config.yaml
head_dim: 96
norm: "rmsnorm"
norm_place: "pre"
positions: "rope"
rope_fraction: 0.5
attn_scale: 0.127
bias: "none"
init: "normal"
lr: 0.0114
lr_mult_down: 1.5
lr_head: 0.00423
warmup_steps: 73
schedule: "wsd"
final_lr_fraction: 0.1
dataset: "wikipedia_en"
Each number is 128 + 24 x the weight over the matrix's rms, rounded and kept within 0 to 255. Layers, rows and columns count from 0. Numbers have three digits each.

# up: layer 5 MLP up, 1536x384, rms 0.146, rows 1416-1535, columns 96-143
# down: layer 5 MLP down (transposed), 1536x384, rms 0.0547, rows 1416-1535, columns 96-143
up1416:110110098093127137149078120105135130120173128164127130118113112098144100141100107135162112147108160102122137105154145114083136129170091142125127
down1416:129140106110126155108166108142130140126109122113126128105111131072096117127127134129144107132112135105113201094091131137161131120097171108160126
up1417:111158102138115065164120118095097142131196107145118108140112182096091142136172169123143095122093067089084115155092139137099105138134091119154116
down1417:138125155141112114079106094087114102129134081121142100112095153098120200108123126153167135100096140108143126099126138124131120142134101155127127
up1418:137141134145077159122090130131122107143159120131141159086105117157132118124153111115118121102124128157129137120127146129110126114128135105142144
down1418:126127126150185085154127127101110135127122146134145139152121142135168129150116109136129168149143129130161101134122111127151107139085127155138158
up1419:151135120092117108157125156101105123114095148139161070138124185139138180149169141145180127148148119134172109125146080137104111153112118124127128
down1419:129113147114142104128127135074125134134092120116098097086171129095156147179074070074156130109107118162119140105105095157129204126158137124123147
up1420:106151088121110123121142113154155147116124122160124153130108134137159133150140117133117156147106134152116115127113135160134147118138145124112139
down1420:140154122125130141133114117146148122108126123158116150130146152125117138144111131130131115131092132148136143130118131153144129165158127136137136
up1421:083133079132127130113155129142137119155120081130154107121128103134115165090079136182119152114129121130107125116120172162157098068108120122159145
down1421:132150111110116175114137099100105106101122138132119128147097109081159068111156100131099106140127125126091109087060163112128129133159133170148124
up1422:125085134132133141113124131105156122140122110150102137112127102150148129113138137128140086090183102148086149101124131138114135163093119118143130
down1422:120084116132123111123113150088150139122147146110144116128127115121116122138168135126120124115118135131104144093101112131132106118104130133104125
up1423:178156138142160115103139077147123119158174145130065095165186134103162148112161151164163126115108098123053125134101178127113093115114103157167217
down1423:138165100113114089191117167098118091127172136132118096108122131145137164144142129129153152131106128109139156123106091115111118160104116135125161
up1424:181095122138103156143128175122135130139130127127166135116122124073096105168115094127131136130113129115167089179144148143117124118121070151141133
down1424:147108115110117120096121098135141110157105175132112129134147119126144124173128106092094119109107124162130070164099099133086131110149110119150079
up1425:110156104084150115126163132159123159101099136105117097137104113179088177096105146123090128066175153117120110146152109083118128135160165146199124
down1425:127092103155131142096125170125142113155127108122115150122122143098118155113165173168100129125125146170108163113129131119140090154124127127134137
up1426:106117150154125142151106110129155105132138133160140162119128107107135163108127075172144132121170107101129134131128148122059118115139098236113170
down1426:101127122144123135133117130152120121146168145118156114171132146100149136136149140128112154136111103092140111139132136148102115092161093139125118
up1427:152129115094155160118122111121109121114136139154128185104125113158110128125106103099099104168082138164155135178133150134101158130140098096107088
down1427:126105151108123135139132131143096140122132103161101128117128130131153129144133102108139109146122131191174126121153157134082117118109116060128049
up1428:137127143138128145149113135150111144130124137103103142128119183108137135090113111127115139151143095108119132123152167108121152115159080111127119
down1428:123087135129102110138126120110110083102135126127107100135096128148112121123138137104123115130154115160135099135160146144147132141159125156093142
up1429:166132140139127117133148128119128089100138135104110112115139137121138146096125096114151113146131120136159123126116118156121114115113108131112157
down1429:146145146098146117121131111142119085131140130130130121118141105086132126098153144119130110127114125125140144136127104115115128134144090131122134
up1430:172085103164109149133125176136097145113130113143105151138149123134096138100153155100132184199156134105079093130123133145121136125133119164085146
down1430:162168097091091133149120109158130170122111196108112097160153136133116105126146144133126141127121139095105184126071148134068131165135103133154105
up1431:195120120155151141178140123132138144158132103136094135111116168111164095117093147183115135113124142104146103112153109082118138112119130132127124
down1431:137173145143144112133114138132151105104125126124155132142120094136123096159129120095111128110116113122116125165109149133150100146141109142161136
up1432:134126109098087105144109163124082134114116128092083125130109114101086102094116101121126174109154155147162130137106110111120115115128126143124143
down1432:159160159122095098149066122137142105150070077135091135113160113167126167154113120139185116154093131073124090147107106117135126143145139087102139
up1433:150111110117119105150101108076158103120142116107135194185141170070129099110162112099150164117068126136133157170107111112114151124110072179125162
down1433:160136155142119094142169094099161137112136140113088149150132115096065088150135093122157124144105121165128128135175093170095128102115111136105173
up1434:104089128121133122142164142150140125143120144140134124138144131111145154185107132085110165130153177118142178138121151144124149151160092142130112
down1434:146128103156166137184119172114112118086089123102120112121134108188081139107093144118156138144129115172136128103114117118106122128103165086162128
up1435:119133155133123146127058126115112138119137093123105095193161129119122118146122113124141148117113140154152121141117117111127174161103153127094132
down1435:140137104128125150181133158143137084131113145131113129117122133083169176125114119144087125127126124189173104138156132089132139156123133121107133
up1436:101080103152090130149129149097129128162133135105147136124139146119137116167087152130137132115142078117115121146094165127146148126125139123153145
down1436:132119152109102122112130128124124108150140121132128091098129116138156117099109136110108151112138105156128118084147108104100100134093109150115135
up1437:116103098149110160126112154107122113123130109140156159105143104146108108093119107118118123113126145148112181111123142175113082125137136092144131
down1437:163122158096165112133150093132099153136133168114125111172094140134190148131123115132133154132140125144157112138138114090147139127116109151102151
up1438:117116117071120141128119138132131129122129087169150135155107131138130137084143114146123089093141158165077108115138134097091101137130125133095130
down1438:185126161127126132119156172135116128088149113137133113129106156104170151136133118127142129082152139145117119167176133124169092137163165141145089
up1439:167166104126105159161136086099141115109156110110135126116118196135146124142147150151077110147156128118121125139159100121159141115095149150135134
down1439:086165114174123141132142133173145109040109159115139099174114140147128085156103110153100133143093066154176161099145121097158188160131132144129156
up1440:148149196118185162136133114133112167175124069128151119116105149114163103145153105140100089134192118139123125071074116135117084171208127115104133
down1440:138126139106093140041112102146128080116131096161129109121141101096139121117171106115124137156169140208096073122143084122144116176137115163089086
up1441:098122103103125174133106135109144150077134090126139132120160150149141098144087150158147161100091130139109092148113146171154151172139133170139138
down1441:070075098117131141135075132105133123080163100075156125150155091137195123148109111123144160128097147121142108131136121140149094123112139150134145
up1442:124160118139119113118166143142143105134179108111111145097135121152137104124093099141143122129116162072091114150144118126147090106130132151087135
down1442:106138148155090091054127159065127123137146166126127136098135101124189118162119110134141115157157173075141170140124121142131128143112135151150136
up1443:071142124131169106123147148101125133076125131095145159098090123133146110148128157133182153161109091105090150134129129097111103094147126151164114
down1443:177185120133173125129139134121105079090124115157138155100141085122125119138136131118139152163110140058104144101091151135176114100141105141145118
up1444:140137127114143156144105128113122150145119053181148082150158184120110071113116153133095129102120121114127110117142158116092112161126139122097126
down1444:092124150145105089110140108104152148158144175150102141142130145145092120174108133140103125121139106112101113165069067115148115108134181151122152
up1445:126151100144118163131142131094111163142104149128158182125116139138143139126123126184149119120154147116102156125132113129158201112153124138135159
down1445:181110096127137136120174108145149147152144121181096129134144145149124108105097095122131132125134128109123123106155138107097122102169166133115133
up1446:158151112166092150149129121108122117124149129130139123112166116132112107137179119122159103097121134125154163148151126173148116114132134143118135
down1446:142138127144124146132141107133130105133130109117119121132117117133137106121160125082145105117137111156140134152128128137111130137156146154141131
up1447:138118114102153133142106116123108113122124148096161102132121154150071121118087136115103129132127153139140110103101155125143151157147172129106128
down1447:132116141119138110140118133105139153150123153118135158119087185151166106095146134132124152133136093121173107134153166129187149128148156112118109
up1448:094113179101114196114149122156136095123100089144139115149115109167080125151118159140151120150136138088146151151165109116134119151168151131150117
down1448:134147122123110135161161112120130088106099125124143121127117112094120103120155153108126137100105168117138134146167139097105131107095115145126188
up1449:152100097133110145105144123172138131129134128111139120131099133096143105113128121107140124130148108101129114111139095133114145145098137111131120
down1449:104112141123112157127125135092134124154125143125127085090153159110127147137128146110128140122115125126122128134108117129131107131132127101099110
up1450:143090093132112150138137123162121152135135127145164104129099148124117132160107096104112154147143130116157127102148140102158096097113126117143148
down1450:135103118121104093117117161136126114123092145135121142163126153118120122157103092110126125133141134158128178128134115113128150117130120112097111
up1451:133131131152138164111124140164125104131128129106185134134091108114141096159156154104125165100155111126167121143148141136134148147123118139131157
down1451:165128133094141186117144106121078172114141138132133112146131112084159150140100144167170159099133104151106127100112148080133173159104187110119126
up1452:133110086131117146118098132084122125145125129115136126139152122147117106086117123195175115116138147121109107127124127155129100134116127133167149
down1452:114109160175131140070167081129083179135139117116073113136152086076157152152160147137086145143109124107122094129137162129132113177101153107107133
up1453:139120148142134096083128170152162111140130102132110095107133134137102124178149127185122117125107136147071107158135134114145127098112121095130167
down1453:084126134067101118104135171114061155108143116131118119142122140137106137080103115120118137142119120139112170173129129104115121137065112131081124
up1454:135114155160111094137156134118125102082157114129144118133120167126136146165133051146145138143156120138094096098132143144116143135112140102114158
down1454:138097135109105118094134165114097091101140124121129124132153149123154151122118093122181160090107144156157120129125144096119124114095125099100151
up1455:136127130157170135133148087082141094099144161102134129122170144169086150096076115115119150132149146113136129093140172156186133141126140149151142
down1455:146095088107106114112124119190151125148119127147171125152138151108117131179150149117170123139129111144141084150139095134153147144131138137132116
up1456:162138158128115108139163164177188105084146122104134183175111119162093086139149109131156133112116141170085166127138125149116104129145093128120099
down1456:161197112136127174094156130110111128131124096107144153181158123119101054149168141074071137178135133128109138122090203129098138122121114154109156
up1457:123125112122139147126156142125116169103133145158125118121134112116140111106153113143132156181162140119116166140135116154132122139164128150156109
down1457:103088110129142167122122132103094132152155124109161142105130102153100136101150130135114153126143154119144140119088138180112132169133149139166106
up1458:152159128141197160164127169134084103123107148135075106151116124153104093134119128123153122123149150073142111120129128096137106123126151128130151
down1458:130126143142123133168155121150135146123129111135072106104136123117085138145136058107131103089110097133130113149132119159163127132145165110124118
up1459:098136124120134150150162108153139143119128116102142124122106164103162144129121145174099089121127126144132138175096186142145158123130095153116142
down1459:105128147117098125121134123140136122090133117103119112084130108133138131130084164150097132122077130096137097096144115135075141124140139128140148
up1460:126132082125139105094107124125144141122142119156148163161121134155142130095108122071130108147068130080151199152130212099132153139136161136130155
down1460:124112150106140118119124115095105123111106146139125110083158171115174182151096154145122111148155118149107150103128124095153135133157145122138104
up1461:101122152153151117106109145070147117105103102069156145148112138137122153132136116147148135140157106124154105145090175083107157110118120133129117
down1461:166141112136098163150128112168126126149141145164130126133117130153138118158151107125113160144151136117109154107128078152154126138111132143128099
up1462:162104122136114199169106132140138118126114108112092144126143118091144129133110119117168110111129128154121141170145153117110135089134140168123108
down1462:119117143112128101087111159132130179141137139146141112147168149156110132100107127137105132126129146105131125145105123107135114126143114133135136
up1463:137117100117112163114156170131152128126140110140136138130135124124112105130190156168145143122109130107094142141149143093156138142107130115134143
down1463:108154122127137131100133127106111135138131109121081103164131135112146100103142161106109112124100141136087092132143102123136140113121156105151111
up1464:119108119120105122162138176125107124094076108154169131153152128101102164134131115122137141125153102108102101142156112168133105125149132136163127
down1464:101094093133127127147126135148117089094145135131105120153138121072114144132167137111127129143112118101110136150105110153110103122105132145146152
up1465:121076073151122191106169102115149118143120115116126120147113116151075106106109053178155123120152146158130132126119147128131160163158141116135103
down1465:076117107104127104104122082106107123149115104102163151164139169117127143098134119141196129122135155126163146131104139148123137125155142103158132
up1466:148133086153121136171133143091119146123132137115145126165118120161149138139094119115185106136123136149138115111125179121158132106105095143173112
down1466:138115118096105124155097129126128136136114130111105153099136106176184112108127102119137115114142157133123163171125128143164140168075138112139121
up1467:132107144142168142099109123114119142094138157107157117090127142129102109115160002130100130127123112162141140117096066167139117157115105129153076
down1467:111093147148142158114160114115103172152140154147122144128159064117153147118132131141130112144119190120145154089124148135132091132117110122148128
up1468:150132130162157117172071088117153144141114127146123153104157126107101143137110117147165121128119142129146119113117121091181114088099089153120133
down1468:136127151106146157113134145095173091117148105144149138134135142140124124173143154106134127121104112164107111160090149126108149085126146113108134
up1469:122132093100149143144130125128119133130119109154138110075105113166101087147164139098141132124155136065163149122118140105127139152139105089097127
down1469:118132086098098147164136109124127123122155106129080131121117123139145128114148142145116075146110126111091197114151124149156121187110108057102098
up1470:125121141137111094157107154116089109151098131111152121113113099089149133101141162115134195134115148092119093164110177108114114160118130134141159
down1470:147113135147147166111126087149127113114122114136125124098121138152098123134148131139124088216162108120164152117129126126136171137102131150195127
up1471:096125138130101112163105166104098157116106115124132120158159150072092140153125140112141113095106109113167150107147117163162153122138118120095111
down1471:102126097151105120130126113125090103127081141149127135105163155134150087136146120142144100146151106117129125123131134135149114142141088162108133
up1472:132128111118137113140130122136139122112096127097100157103090142101155146123143115113099106152174108137115104140161115140108089123124107088099120
down1472:172135141192171139135153167161108074145132125142137100164146188144141152104144120117098139108173149149150184107136106122139110138120152111150160
up1473:107102124125126135154159127103166113089171092129160148106132135118125126148162152161165113139175121129126124137088102123080126121104147113115132
down1473:119136117129110150153099135106170106171161142120142174143118121085180139148118142107141081120100138200134084119114174103124089144141138121131092
up1474:135104102100127096106126117094134094158116109142112116116125141119138176148093118141145143134125145066133138137167125110148095112098107117118111
down1474:100119148143137094132135148108119126142129130155152121137145132111157150106070130117101126162133156087137129125108161175128112120089118112094145
up1475:126146105148098117164125136170126125102152088093160162081098157113097113089110159142137164130154116150177116167132092111121109122132119172093143
down1475:122091078154121106138161129132136145125158145133162161111173133106141144166127108150078137157168122131134127100088166128132123139121083076122139
up1476:176118133091155143129109121164114096127099049103152134114168129143133153143131129167084111108118168094127128139139117099111176153159126122162165
down1476:113105096098141114143149154141128128116120137086153157146146131091107090158159160147126120144135093109163145105186109133135147127127137148149117
up1477:135152117123145089174133092156112123184186138109128135166132112117086108121115104112121119129141138127117119180141125134099105134103120125147165
down1477:139139130109161100108150127140075074115107156102096137144134108133133131100091109166139094131195111140162121152170123167152099149119122125152127
up1478:121122134151131140120133128139119143130160132161142138139171136116103135138144125118139096104147123141119150125131135163168087112113073117129125
down1478:126140154112120136147110140135128159101126116127174149150166135141122112158122108138125119080122130141141126086126182122126127125128122124172110
up1479:111100120117115114116076138132114129110118116117167137185126122126100120159091083104125178144164133164120145105135141175133097116122114153129147
down1479:127130123103077159100134175121138129133143095142153126110132166133097107128127142118145152150122150095149117128145126121161121102141144122091146
up1480:161125123176148151113094123123122132095172119137180116099162161156139100149138132115121116139124169162159130146136149202101116129134139112196100
down1480:151137148133109124111139151158142137152184112066139196166142140151137095143139094142136159184098139171146104143103097144111143148135150124110123
up1481:157137102128099156115095138154122124171157112114091112153139155130106125097144115150158134112106088133177164135145123142122153115164132110162133
down1481:134163115106129124153130161109152117120113158131108130170140088125119130144083169163137137112136154133112136106149132159115113124116156138148126
up1482:154177121122137180136114126143167103116139149112113130097102125099137097196131133146120101181124107109172160186121105098117132122135135154110119
down1482:093105141118174149169133146138074152127129146110102143115134094124144142094078108115083075123073156161142131118156096139087129128110122111038117
up1483:116128136131129093135070132126098122137161167113147126114111164149103112125106135162138167142178145127121130109074134109107145126172145155139116
down1483:105089150087133139130116110141149123123092114124103117102135112110125111089140110144110152155119148122160097078086142111123177105144148136145185
up1484:089141121172113124131143099157093136162171104126107162159099098105113134135163153108124106164092123091101122193147117128130157154135087091134117
down1484:165129168113136091100093119122110143122103088147181127136131119126119093146115168100093101128160141123098127103147140155110130125110156113093156
up1485:134113151118129110118108094098133164090096115184106177148128121089149143175128118119129160138122144142160117106121134136093144066136082098113098
down1485:155123172137123131051099135136128172120162111126129129136113094079143163139181101103112107071057110159145092125102122075169109143109163132157170
up1486:117142089100133116136107106147115144100089142104127136112157109123166111148107110114150136145169140125167158161130165146191126158149124219143119
down1486:133138079148133110176145135140095148098143159129128119099118149148141146187110107135119140113119147122150113136144124122136160158137125158137137
up1487:120168119154115160149153099165127127157117119152157081142097150162149142142092072118129143123162152103134100131104133128175151130149151080160114
down1487:160151098089070115158117171167162139115151143153129131120112096121159116164134134135134114126160155162118118132082141120126111114117092106128124
up1488:137156100141152129173161104139084118126150105131119115137126154125175074102098111138154126105177133122092139120146132130110156115164132152134126
down1488:089136142136158132093122103138155123119115131157128136126144144094132136149105142119137125107141153162134201141133145153146120073162132104136162
up1489:158141139144082109141108102127176120118109081131153131128121180116122139127134123157161129167149128152142152129093110108131162132125160140180143
down1489:109095106146112094117137106155124114147130171147102095139123187154162123132128147114142073148122121121108097142113113129142141123152167157132149
up1490:096160146106090126129142149168112147083104113139147111123122132128139140144132124140161102120096158145122147135142136170112161146103154140091170
down1490:158116129139151134112176118158127105125182161123135107105114125147147117113117129113163131129098110118125116129130128111143150147138091161137148
up1491:140141087156140165145106145115121139095104098137131164125163144131128129108123130115131114123124116134148145141156152149144114119132147112116130
down1491:121129142143132109122112143149111119136132132115136130107143118124139112110115128122125122134153100130114096158148151106141111117111137107096134
up1492:137126132118170115092131179153128144117109111058142077182172116135144167080101122135128087145115211134116162124129127108143096129126120132114122
down1492:137143094094117112145106099076108089116108126117128131132142135109088151101126178127132106164102101092121102172141126141132102103109121116113107
up1493:137142153146065134115157112143108103110116164096106125134083126086139137137121152124101135103098135102163145124129157131118132119174134117134126
down1493:107146102153088125100146139113122157108152159117138137133066104129109113135111117146142127138094116149129107132112154140122127138133126123107147
up1494:171106109149138157163122098139151129113110098131138134193097119101083125155084098148114187146074145099088149120169147132120133144155178209157123
down1494:159144151103134158180159112148128129170111122114098114154147109177141146079126138168167115099105146168091115120159101147138137139160127144109097
up1495:087139110128130092131107120113157197127160120133113155062112159134144120132096115182095162101118191111156140096125115169136148110133134118155132
down1495:125092153129129108118102120109097107122130116119099149102134168114176149151116110140112127109150158096175154089173112172143115114126113088138100
up1496:153129136146137098107140117125124125133114143119112135115138105096154111095117151096134134157143136131151132118107137131130133109156117130131108
down1496:124111113115123145162110145118124111109133154129164079115130155163091147156135098138144100100128134118139116138133135108138114156108156136104138
up1497:167189149146120133116107093157145125099161104099147121143120127158148123105154151155100129133096141136152134094097129109138140106118133164163107
down1497:130122120148162111134115161082115167121111119140067124119125093124114128104143145160110115133132135124088139149146141147113117170130120166124134
up1498:184092160165113124181157127132119119119123146131119121149101108194115112133137065118135126143188125140128118113182129131140102104094126206114116
down1498:112139146162118164157152166139161102144140160149154148133097104132141131127169135114105100116156155148131109125102117154135114149096130148148105
up1499:110155110116167096161131173115144129123114129103137090120128150104125105084154134146143119110119126085145134144131109094103126135093114119151188
down1499:096168122119153110144125154134161104097096121120151100141109126133131101124111147133114116134126122102136164099184132102120134144142133123125146
up1500:091083098157129118124143140173103118120106109152085170103083166083137122116105158115126126166142108132125106141123127110107109144132144110114110
down1500:113086113142137117169121134123113108099119133136137110120137115151136105145142150112122089122132113184155101107133124132125127138119112108126109
up1501:136099130128111127116121143154160129105128139145110139102135137138146168156174106136177073137174135135100163094117146155164107098153119143103115
down1501:107132121119102134141134109130097102132102125122097138131100119135149140115143126129100116132146099140130200092153141125128112120155153111124127
up1502:106138179111082104141128147138107134118128122178147127114159161116088154147113115143135133106117159119109152117159101123159127082116111151153188
down1502:121087080194119139099130141134124172080125139146115152165080112129097200132126160137161120132114130096103149119140167166092105102145117116151153
up1503:139160112157117130089141139091084153166148122176156100151141125106144138133147099136102173112114147149117088172138117095108125127089108177113114
down1503:144147176118165097078114134123136147133120129140162134098091161141151136099049039145111113080085113144138095123063157099139106095083107120132138
up1504:122122181121122117100154142124119152142117125152109087136116110122081152130088163157110122134136138099128103112139104125126102109156140154134116
down1504:181105146159114134107107092152132124122144135133109143128122139117140150127136128128119100097115116114134142132094122138121112134110161101146134
up1505:125111105174098124134149155124098146103122167133106137130149129102140110126130104107188185114141135136129097166130134118146144127105126133114146
down1505:115080122124106107132146126112133108125133124101117110168135122139173109112158103178160111123124144139162135108135131150088105103134135092097170
up1506:139144111134115084173151107088130113128098116092120165134113158097145128105134138114126091150101112142135146102160089137124142151092132118146133
down1506:101148107162124114118152130150122146127168154151143102133121180143098132095118159083142103117177138118113147094097115093118148147079166139150121
up1507:143129106108138176144137132157119151088111142142101143116147128139149108155125165128142131144123123100131123160142105156130155138132124133157113
down1507:175121094146102106174106090145134147177130143153122113132126152098148133180170141136121159133148087130158130146151139145143128122106137137165099
up1508:173109149135100122136151061119141109133125081114100170114091109115146111128125125145156106160093087109177144149168123130138131101113139179101118
down1508:125121099099145130143118132127156158082133092126122109123118106085117121174087151096146127119156131136115138137134087106143120139058089140111115
up1509:146132120169083092101160175102195114086126088112077167131137152131075125113117069193203176112165147117140091158122124145124160135132082124122168
down1509:132101119117068106133159152121131113122114090157103131102107119136104138136141100120131131140126154091166069141085167133139133176104152088150199
up1510:103124119125110143105146116181098122143114126136183118068135170163140131087089069151151144162140141052114126125156119105194110139152101101106107
down1510:098118136123104092107139161151115143143076177127140147077144122118120162118158146155083126143105141127126124150119105124094111151151120138173152
up1511:152138128120124161143135100117081142079095126122152098119071108133134086128121115142157143106112156111089120101130137137108124133101131144162155
down1511:134103174130123135134140117117089182167169174116134111077085096142121114076108125154097125176075138103157178170109103176131056172145171137145129
up1512:106120144158121123141113139142137151185112120136146126132098128094108127130098126126166174095161087126137095136083118087128131132140169127167148
down1512:107120148117084107116152134156090100143145120100103147133141127117141108120114116118132159161135135161111175133111139119115116083137101106128138
up1513:160142143161114104114120132171105138114166123130166085144147140110181129177133143173116139170114152163159117103106097162116095127073148076148139
down1513:129133135136169119161152103180128144086103126134123151134188111121131121098156162104145113107101171088135144136124147140137075156130126126143130
up1514:128143109162143149145114093138141149131104131156140125159096091124087180128128157142159133171105109141108139149128138125114109097152130131147113
down1514:129115158120098131101171119110128146119121121100115103114120113116141127108163136158157137099091183153160120145134131118132064133143133127142106
up1515:163177150133115106148103117111114125113106154134148144125162123112151116139101170125110130153139103069110132130119147142109149080122120169120189
down1515:186084138144133100138118158094148118139177100127110147139135115144101139094130142165177158121112138131155097153149202131142152127118131126077127
up1516:121155129131106130142121157102128169133166142141141067145140144137136086130132134109158152111145148111125100126123119119173106128142136119131135
down1516:150115090123078108132111142121130114114146094097146179130128121155112101122120120130139098148166137105138146132144125134130158104160104119117153
up1517:108163156110120148149083098124146154077162136115152130137084112155133107120122147114142139104148163132097137126128176130131115165134163118130157
down1517:074113112083147144071160128117160063081139113177117133148082077051151143140153120150094099107075168164162154127147148136152121109131127116132080
up1518:138125130121101102120140101123139120092119096151145169115172135115130175133101157105107148179168124150134113131079160146124117128120118172121109
down1518:108126121115110081088136161117102135132111102101120129095177160156141142139155107165177143156117124142070141122112112129092135110086187164150106
up1519:106141128171166158151141125134103133122126103102139119145085085108126133161133175140090130126148100125184116117138133128092171120128089125146111
down1519:140122160099113122143114174161148143133142103127120110094123138170151154076117072131114126086117122150142165105127150130146124150125120109069117
up1520:151125105124157131144112160150175137145205074077132096144112175112090135141165155172166137156114127152159107094133170136088138036161095111126144
down1520:097141102129145093124107127135157106125122129094158115137110126126104163087116068133137128125143096104166095071150131137138134099104124169128147
up1521:121131143080091107121095127149153107183132112118097089103130107122129110146091148172129129124134166105088139116090124096149106130096162098110111
down1521:145111092149112121138145086146166085147139153100101124095127139114101113154137134100132134156103115131112127116099113121112084098143129117141137
up1522:093120157115139120141087154141138145152118108129110134127141121130142129154142140120106100116134116116137134101154111120107114119125135124107147
down1522:142139100122140165105139126109151125104158122107137138138125125147107104110156111126137116140114149134133141103129133124125143121093139122099101
up1523:123146133132117131118092141144128118123122137123121089097122159137118119106130137126132134087126160136109110170148137130129123137127128141120147
down1523:153149141127154131108132115137110186135179158098147121094125145145140155107077127107167136127169112120101124147116106091151109110098148116114150
up1524:114163116144105121124140093126094138137116114144195112152130101140122116113123108111120138111143168141149134113141130112112090134140132121115124
down1524:124088145151114103141127119121150160085143119109129092146130149130142154135137083156140142156157132098064162099125152161116144143095094111103137
up1525:109157165167118113121128132136116130144113115121128137138110167131111153130144070123137158152109131121110175167149097083107142140121137149183159
down1525:133149116127110164102137163144116152177123170121131157088089110116131088119105136074121154125109135120095084097145131184114092115083137143121129
up1526:092115104120164151094144126137118108144104100137161119115170133104159096090161136082117135179135150119119115146152128092108158153120092129158108
down1526:142097154120088115103149077161151137180150139124141115160106102119132142125100078122105141108142121115157123175137167125109119138163119155077150
up1527:115146165138162102125143122180151123170121131139138156118095127127170095118139128108121120158158095136113118133109141113146133108142111113161139
down1527:164105126134148130153141123099123125134112104088165147078120108120163127099129118127162151136097138142079102111134119148116118116091144147104129
up1528:111096149123162151126153124163138177150133119140130130122138116130142146149162112123126129119084141118128128153124142127121133099144138124117090
down1528:120123132151124104118131118126098120150124143118172112055152108169151096110132111119152161111126154110157168155145111164113103083163155143118141
up1529:103125134102063191086121134097107109131122125110095111138144139149125150133135175152129089124138127153082150128135146149175133097130078144135154
down1529:111121160098116122122115136188104100120137126138091163136091137146119136097107098095097127171150161148164103152119142111115124100090108161144109
up1530:128103139140131121123139152121134192113140146151154155173069166119134139159163100159106122112092144123099103121156104137115165135122128099098135
down1530:117137125134128151109137136108129143136128121114149123182102176114143107129138137133080192119122095147151141115134115135135134103114115150116150
up1531:132121132150133144137158143082092143134128111107139102131076108078138130121104069113103173144138154103123114110115140068157149128122141108145153
down1531:099102162157114127097145159140104097073117116124121145115125117111119092147141146106105137135135145121133157134158160145156105175082202128124101
up1532:097126200106127098157128134198160125182147123133143093141125095139157118107116143103144163126100151174107124127136124119121149141127088083156143
down1532:134108150138144145114136121132144143153105077108106149110081133135179140133152157145134129127132163149149118117166120118131088170099093126111121
up1533:188113103088171142106121165153154092119113124142120132146145112146110124103165137090159097130114129086118098128125129121142111149112131169145080
down1533:118101132153129123065100158111162112172105118122153111116160147151118131131157196111136134090134107110108117144111118087147126134131169131108123
up1534:091128126092100143159123125118142125113161143143104129133118113141128123155135128108110193113138150121144146129139150140103124133140137132112131
down1534:117132083128120135122148129120116126113097136159125115103141132153086137110178121092117158144132126105168145108135167154144130110130118120123122
up1535:152148150156148141124123153116094202150126133128125138112141099109088125146156155110063139079145114079151114172136174150098137111125133139128135
down1535:108115168112122117063131123085104111130155094116146136082091121117057137131107163157115126096169108143125109079132155110110129242057127132127123